Weights of a small GPT-style language model, trained from scratch on English Wikipedia.
Size: 14 layers, 3 heads of 32, MLP 256 squared ReLU, 0.947M parameters.
Architecture: RMSNorm before each block, no biases in attention or MLP, normalized queries and keys, gated attention.
Each number is 128 + 32 x the weight over its row's rms, rounded and kept within 0 to 255. Layers, rows and columns count from 0. Numbers have three digits each. The size before them is the row's rms in percent of the matrix's.

# down: layer 11 MLP down (transposed), 256x64, rms 0.22, rows 246-255, columns 0-63
# up: layer 11 MLP up, 256x64, rms 0.217, rows 247-255, columns 0-63
down246 099:130129203124152122119151147160170108144154122064158167135175101147150147107084149140065149159166083103109177136130108181141139097132079134131145164093125080132094131075149063160090140061109135
up247 099:137153149120101104137103138159124147057117126107058169067133117142147049096120076139090126184120161115166109111109086064135184144128153118142114133128182071112125156130134125099080125185158150
down247 103:136134118212155104139141104150149145136138070120086118108164188140173070171161120135127096156182134145101133138121097141128095125149117134136143139159115131131067071087108179147157030180132142
up248 086:149146140095188146057122083144119116124085178124107096132126169129122121197135114206130105071177119170115125099120108120107143142113140138139069136135147154163104157127100060106086099154185178
down248 076:134131170134185085127155094103101120144109107155098135132111127085064086170130133111140105077076111134125124228121081154147143124111074185127165079122079099120125135186113126127111196130131110
up249 096:184121155087117127128129117132154132048108146109068135163141127109162117139133132229115159109104082160087106108152087083157085096098150151110154127094131074155153122174117083132118065163129102
down249 077:159169093137102134204169097118124089140099129118149081138136115107085161159106139151134092168117145171156134110115102185089151087102120169126112075075154153128108052158114088214120126122161142
up250 095:083136201044148164112129112081116088106124146120140159057164138157101114119107161124138101107184144122163120092136090055134128104163149165146122129149184159142124130081093074131105095161103147
down250 098:129175147103117099115130182097121158143108193165176090167112122135145164046138120126095078160092113119136099077120053171148113113164168085145153138119116096149132116136134110170109111143045145
up251 097:151107143102083106139172158161075160078115112129157069126134126163144108099101105108165126071083094099177125153194139084127075154150110146119111116073102105115157154105177158109139073176105175
down251 106:126100162128128102196118134163126168116175147124145138112098139162108154059157141122085115103122139197083092134209094169152119165169126113124122198113115095108156092107131133144166093161197115
up252 122:108150215100122155102161115086151098131113182109101111090090156173132063125069165081153149126121111097140151107070167068131103128142155109145116158132121143081191167113095146162129130153083112
down252 115:128075167142045177183105139070141104179135158121116114060145153149126102126098152148155134117129168124108118128122162108088113099123117138135105124161139146080165125108159100185103228095104104
up253 098:097110122081130120130206120147144128108157119116106103107166143196149067129139088134176121056109123097150184088150179063155105151101149178162087108146122150119133120111121094066164121103128169
down253 086:167118198129167070137127099167093090083094122103157118112156096153110175142157116153175114130133144148105103123095171117180135105161097088103105076103076119158109088153062162126106097063112105
up254 091:130150144145153192153103069114064090146113166171102091073103133118172111122121135105124115135082102094171085196073113125117168144159136060071136089113146125194131142092093115111118126125131142
down254 090:143152051127106133147159114156130109163063175165143156136123163145154175160179123163122107113117137126169134119117167166059078152137141089115098119131136103082149141168195040143104111160127117
up255 102:137118120094141131055106130122097157085111138173094159109100133118132131146153125188155097115142107011161113126147119157122076103172111128061097119166104135103140173092145132107144061167152107
down255 104:140146132104112114130105117168126111179183073068173099131184153066164194135156156151164128147167133138140193132142162128152135122124096167114085109135138094089096096132104188156084150153149181